Weights of a small transformer language model: RMSNorm before each block, local attention windows.
Each number is 50 + 15 x the weight over its row's rms, rounded and kept within 0 to 99. Layers, rows and columns count from 0. The size before them is the row's rms in percent of the matrix's.

# layer 4 MLP down, 256x704, rms 0.0838, rows 0-50, columns 384-447
093:64 46 48 45 67 37 28 55 65 32 25 57 34 58 38 67 52 34 74 48 22 67 46 44 32 55 57 42 26 60 48 46 40 42 19 32 60 70 49 72 30 30 28 40 42 47 34 28 41 49 54 45 58 41 49 38 58 59 22 44 76 59 72 46
094:62 41 17 38 55 48 66 21 43 46 45 65 56 62 52 55 39 38 73 51 54 56 34 39 40 39 38 48 72 64 57 42 74 38 47 41 43 36 38 59 43 49 34 86 25 46 49 45 51 50 58 61 59 64 54 67 67 65 36 60 47 37 58 27
097:53 48 56 61 47 19 76 70 21 46 82 45 55 33 41 78 37 50 62 56 57 36 28 70 62 40 41 41 53 35 21 42 65 58 25 41 67 29 58 59 40 67 09 49 32 50 62 52 56 52 54 45 42 68 46 64 25 63 50 58 64 63 52 44
110:59 66 39 20 47 52 77 37 50 70 51 42 75 55 51 46 86 52 21 62 51 30 37 57 62 71 33 66 27 46 05 26 29 07 34 88 46 30 34 52 32 17 66 23 39 54 51 43 65 56 65 63 42 48 68 83 41 48 45 68 27 45 75 44
098:38 32 59 34 46 58 57 43 50 50 68 58 62 47 52 46 66 29 77 37 58 65 76 49 43 80 46 34 26 60 62 65 48 46 43 47 67 57 31 46 55 79 61 54 58 40 77 76 73 75 55 29 38 42 54 55 57 49 68 47 64 62 37 56
090:48 49 41 67 30 55 57 49 59 88 53 48 69 64 38 87 62 34 51 80 49 59 44 39 58 29 65 49 07 43 46 56 65 71 38 42 76 63 56 59 48 44 64 45 23 56 42 74 36 73 47 47 39 47 60 43 84 67 61 28 63 61 60 43
096:40 51 56 87 31 63 52 71 89 65 38 44 50 63 64 44 49 30 28 75 63 59 48 29 66 72 44 53 56 29 36 10 47 41 57 79 25 41 47 52 73 36 40 57 55 51 73 46 65 63 30 44 65 55 38 60 50 56 32 40 25 84 60 49
098:41 51 56 74 52 99 73 47 54 61 09 27 50 26 62 41 25 57 43 58 25 46 29 33 32 39 59 62 41 39 38 60 25 29 55 43 31 52 42 55 58 54 21 51 19 43 50 55 32 12 58 51 28 40 50 46 26 70 40 46 49 54 41 92
102:30 19 34 20 29 38 40 35 39 44 56 46 36 51 58 62 54 72 57 52 68 42 63 45 44 70 48 69 56 53 41 37 58 72 69 44 68 50 55 43 46 58 29 54 62 57 55 50 45 59 64 71 31 47 45 52 46 44 31 42 51 32 67 49
106:33 38 63 38 49 47 63 45 41 51 50 38 39 63 29 53 67 13 75 61 71 72 53 53 42 76 57 67 42 27 28 47 42 65 56 49 32 34 66 52 34 32 40 67 48 44 66 67 64 69 50 39 50 55 80 78 50 57 68 51 28 57 48 20
101:42 63 61 49 71 37 35 71 65 46 54 49 29 34 34 36 65 73 41 45 29 31 71 44 44 66 50 35 51 59 53 48 37 55 54 55 49 55 48 33 59 53 78 36 50 32 63 39 54 60 51 29 43 59 54 58 50 44 36 59 42 40 40 54
097:96 63 66 48 24 35 52 36 26 57 48 64 42 51 59 44 40 61 39 26 44 73 74 38 73 47 61 53 45 47 35 48 47 58 42 51 52 52 63 50 59 40 58 47 24 43 76 42 57 54 37 65 51 43 61 67 57 57 30 34 46 54 30 48
095:52 67 64 50 80 82 57 51 48 31 56 71 34 33 76 56 40 57 70 21 23 35 60 33 41 42 43 70 59 56 53 60 49 52 46 64 45 62 54 42 58 50 54 38 46 55 15 51 31 59 45 40 69 34 45 38 42 51 19 62 66 64 20 63
102:41 16 27 45 37 53 31 64 80 64 60 35 62 21 41 73 40 37 49 53 58 40 46 43 49 58 32 39 48 44 49 65 20 58 82 52 47 44 83 28 76 46 50 43 45 62 47 41 65 48 63 37 46 58 42 51 76 43 39 78 59 37 40 62
094:49 63 52 64 46 31 41 35 70 62 48 56 64 60 33 59 78 81 43 47 58 58 53 57 66 54 50 67 38 60 59 39 46 48 50 36 37 65 52 47 30 53 84 56 43 40 70 33 52 47 60 55 57 38 38 33 41 39 55 63 40 41 58 62
094:45 30 39 40 47 52 44 34 40 59 51 53 51 38 37 26 51 31 37 50 69 52 34 53 69 13 27 51 60 40 44 52 83 40 36 33 59 36 38 68 58 40 61 36 51 57 65 52 77 61 73 55 10 53 50 37 59 35 35 29 45 29 59 44
096:74 67 41 47 32 48 45 47 66 31 66 68 57 79 46 39 29 43 68 50 37 41 34 55 00 38 58 81 41 23 52 36 32 34 57 21 36 68 57 38 73 79 27 36 51 33 39 49 60 45 42 66 26 36 61 40 57 33 36 59 59 60 23 59
097:61 72 60 52 32 31 39 59 45 50 73 47 47 56 37 47 45 51 69 27 57 43 52 57 66 37 67 64 36 63 43 30 49 64 54 65 63 60 50 36 55 25 34 17 47 34 30 27 62 57 26 34 44 38 71 74 49 50 19 51 58 35 59 28
095:35 30 57 37 67 45 46 60 54 70 44 51 65 54 38 60 53 54 77 81 48 68 59 33 33 64 48 39 44 56 47 49 35 71 12 76 54 53 32 54 35 56 17 68 40 16 36 54 37 49 83 38 41 57 56 40 48 33 54 55 33 45 58 71
099:65 52 42 73 57 52 32 52 25 43 65 53 42 68 39 74 56 49 61 66 57 60 51 49 54 52 51 47 36 32 76 71 42 57 18 27 68 50 47 59 68 55 40 44 53 58 64 54 45 58 51 48 27 61 38 69 57 55 26 23 52 37 37 60
096:39 51 29 38 63 57 30 49 46 36 64 40 79 76 27 46 38 40 41 42 64 26 43 24 49 89 43 56 42 51 64 49 57 52 57 36 59 67 39 49 47 70 39 58 35 10 47 32 31 74 48 49 57 24 71 47 56 49 36 31 27 32 21 51
092:61 61 65 53 50 69 43 26 71 24 64 82 42 58 47 47 75 38 50 60 37 44 43 50 60 38 42 77 49 49 43 60 14 48 44 48 38 35 42 42 77 31 69 40 78 48 48 56 68 51 74 20 50 51 51 39 23 35 36 48 63 76 53 55
096:42 49 31 41 43 30 64 60 27 54 42 53 55 47 38 51 50 59 58 47 50 39 66 62 51 73 33 62 23 33 64 48 79 80 57 29 34 58 57 41 65 54 13 39 51 65 63 41 59 50 54 52 85 62 51 45 86 69 69 20 56 32 54 63
220:66 33 19 45 55 49 54 36 41 69 40 07 53 71 72 44 44 38 55 43 57 49 45 79 65 59 47 36 52 31 43 66 50 41 49 64 81 52 68 15 59 53 31 43 41 34 73 58 50 37 30 53 48 36 43 61 45 76 37 42 59 52 46 73
098:51 55 57 57 48 14 75 48 32 23 59 44 39 31 66 63 73 37 79 40 40 17 72 55 44 08 42 91 39 55 59 38 50 54 55 53 35 63 38 41 55 49 55 35 44 67 35 72 30 49 33 23 15 48 54 25 68 21 59 64 43 38 79 50
104:40 72 60 53 42 60 54 56 82 59 39 34 47 39 48 65 41 37 41 39 46 76 24 29 70 63 73 58 52 63 62 77 66 67 47 39 21 55 36 54 37 41 67 33 47 41 66 35 37 50 73 48 88 61 22 34 38 52 45 34 42 48 73 48
096:46 44 62 44 51 75 64 56 70 67 49 47 57 55 58 41 39 29 46 46 60 51 73 55 36 61 29 67 30 41 50 40 47 21 46 23 58 44 55 73 44 40 45 40 69 38 50 41 59 48 52 35 46 45 50 49 32 25 64 54 41 59 35 50
109:30 52 49 58 35 61 38 51 35 77 21 47 43 33 40 39 27 54 32 32 66 58 73 11 35 62 51 38 48 64 57 50 63 48 53 34 47 15 45 33 42 69 55 23 66 17 30 60 36 75 31 31 41 69 54 56 48 45 69 40 41 30 57 46
100:66 60 48 67 38 49 69 63 38 64 37 73 47 46 34 57 51 73 51 46 51 66 56 46 42 77 65 49 50 36 53 38 53 51 48 40 56 46 29 96 63 23 70 56 46 79 89 75 70 70 61 67 49 48 32 33 61 53 57 19 69 40 33 31
093:78 56 43 51 34 82 55 42 66 37 57 55 54 48 50 41 57 24 43 69 34 79 59 44 31 53 32 52 58 42 26 34 28 59 79 51 57 74 31 51 29 61 44 37 72 51 41 48 29 35 53 63 65 50 62 53 49 63 49 54 60 84 45 64
092:49 39 40 18 48 44 42 55 24 22 51 50 24 38 64 59 29 56 52 51 54 70 49 41 54 49 56 46 72 34 40 37 49 44 29 50 40 39 27 41 66 64 49 50 57 36 27 66 52 65 49 46 47 74 50 35 15 51 52 25 52 37 68 60
103:47 37 42 70 56 45 59 43 24 43 46 45 76 73 38 37 69 23 61 40 46 65 83 43 47 50 53 56 56 39 55 60 58 45 59 71 47 60 35 79 55 47 52 49 57 40 52 68 32 46 50 35 54 60 54 70 51 37 43 61 54 56 41 48
098:48 45 61 60 35 53 65 61 56 20 47 57 49 46 54 61 52 58 40 62 31 59 60 55 52 41 71 44 34 60 60 74 56 59 46 57 48 38 40 36 33 43 45 44 65 75 59 52 59 56 52 64 61 42 43 58 25 69 67 30 56 19 56 51
102:64 30 31 88 42 52 36 26 38 45 61 46 50 66 44 62 38 86 19 55 39 36 66 44 50 30 61 49 53 53 45 56 37 52 71 28 66 47 83 48 54 44 35 75 60 66 54 77 32 23 51 55 41 45 75 51 63 66 46 55 41 47 49 29
105:32 27 54 41 70 50 27 44 61 59 29 40 45 53 33 62 58 29 26 52 72 54 67 58 56 28 20 47 40 69 55 86 80 28 51 70 45 39 58 69 68 40 25 61 82 23 52 57 61 60 62 30 66 54 51 71 39 70 74 57 51 36 70 39
095:66 66 64 42 29 56 65 63 64 31 20 65 24 23 52 50 49 58 51 47 30 47 59 53 33 75 47 53 14 61 40 49 09 69 88 43 73 47 55 56 39 44 31 21 53 65 48 65 50 65 62 54 25 65 42 83 46 34 61 38 35 54 29 71
098:56 64 52 40 34 88 48 35 47 61 36 57 52 60 22 62 77 36 65 50 31 56 55 82 48 44 46 52 39 31 44 47 57 44 53 45 53 52 24 26 53 65 50 50 45 63 66 50 44 71 43 55 59 58 57 17 53 61 70 47 37 25 45 43
096:28 50 17 52 24 40 22 34 51 62 20 31 42 38 23 64 58 45 55 51 58 68 29 50 42 37 52 13 45 39 36 64 41 65 31 42 48 63 57 50 27 65 35 50 53 50 34 31 65 48 68 35 68 53 49 45 45 59 40 56 64 37 24 59
097:60 38 65 38 43 45 54 28 50 61 37 57 59 66 55 61 68 55 58 39 73 50 45 67 41 60 48 14 46 42 79 63 55 71 48 41 54 82 49 53 46 29 50 52 58 60 47 00 04 44 62 64 54 37 39 34 75 39 80 68 52 45 54 21
099:21 50 25 72 59 31 37 28 37 50 81 55 44 51 39 28 37 38 48 81 28 62 64 29 60 26 34 59 66 66 42 58 76 64 39 49 57 51 57 59 32 44 46 56 39 45 51 37 60 70 11 29 48 32 59 47 28 64 43 51 52 85 40 54
099:39 57 36 73 48 19 38 63 42 51 53 52 64 54 54 42 53 40 50 33 54 51 32 32 19 50 42 47 28 57 41 53 37 83 60 63 52 30 30 37 71 46 66 82 51 65 83 56 36 50 60 52 50 53 52 70 21 48 45 33 28 42 38 61
099:35 65 33 55 42 20 74 44 41 60 73 35 29 54 51 22 40 18 39 61 55 39 54 47 61 64 46 51 50 90 54 59 62 53 41 54 76 57 53 71 35 33 39 44 47 58 51 53 56 60 28 49 32 39 58 82 70 63 57 41 60 63 70 18
111:30 50 68 41 24 59 53 58 47 62 62 40 48 31 66 82 49 58 41 68 54 71 50 87 65 52 44 10 35 52 49 40 54 59 56 46 79 60 50 66 55 19 45 38 39 50 77 44 63 48 90 86 80 79 33 54 76 53 36 35 23 44 28 30
093:59 50 78 65 51 51 36 55 55 31 74 71 50 47 15 64 57 51 50 77 55 51 35 56 49 55 49 54 26 50 30 25 43 46 32 56 31 41 57 56 53 61 56 71 73 61 41 38 82 43 59 40 56 32 44 35 60 77 47 44 47 38 37 38
093:40 47 57 47 50 61 54 49 77 55 46 60 42 45 60 43 46 61 23 28 40 46 60 63 65 67 53 64 37 62 54 33 52 43 26 59 57 71 53 45 57 50 59 45 52 49 48 62 43 89 39 33 45 46 51 30 67 51 46 49 46 69 61 51
094:42 62 33 31 66 63 59 35 32 65 41 69 27 50 47 27 41 59 55 54 38 50 51 60 41 37 81 32 57 59 35 44 70 44 59 60 70 60 44 52 11 92 39 34 46 57 35 67 29 67 48 22 54 48 36 57 69 34 62 34 74 56 57 66
105:71 62 47 40 41 46 52 42 27 61 75 67 65 69 16 29 78 52 39 44 55 56 15 43 44 59 60 51 56 42 41 46 31 62 40 22 34 59 50 52 57 59 75 54 46 41 50 11 59 52 63 36 44 39 62 35 75 32 30 69 48 63 77 71
097:59 70 52 52 43 54 65 50 20 49 39 47 44 42 69 56 37 83 51 50 51 37 57 39 58 72 39 29 54 64 52 24 53 47 56 32 40 50 45 24 46 47 51 70 44 52 52 61 51 60 35 42 52 46 72 32 23 27 62 68 46 56 74 46
104:56 50 54 25 27 34 61 49 44 73 31 54 46 56 37 30 40 78 44 61 43 52 51 43 34 68 48 76 37 48 38 59 40 60 83 62 53 69 51 54 80 52 23 62 29 40 39 35 54 48 52 57 59 62 28 26 39 29 68 44 19 33 63 43
099:31 53 18 53 32 37 36 56 65 66 39 53 79 16 45 36 29 72 48 60 31 56 31 22 46 35 50 56 66 41 62 65 36 73 48 77 35 57 53 65 15 72 21 38 67 32 46 52 50 37 33 28 60 66 36 57 47 58 26 59 49 48 54 37
100:74 49 43 46 42 33 70 48 46 51 37 63 56 45 64 64 70 35 51 54 69 52 33 58 28 49 12 31 49 56 55 27 13 42 87 65 56 39 64 38 64 28 33 46 39 30 46 32 35 74 57 50 59 21 64 58 62 57 69 63 74 57 70 61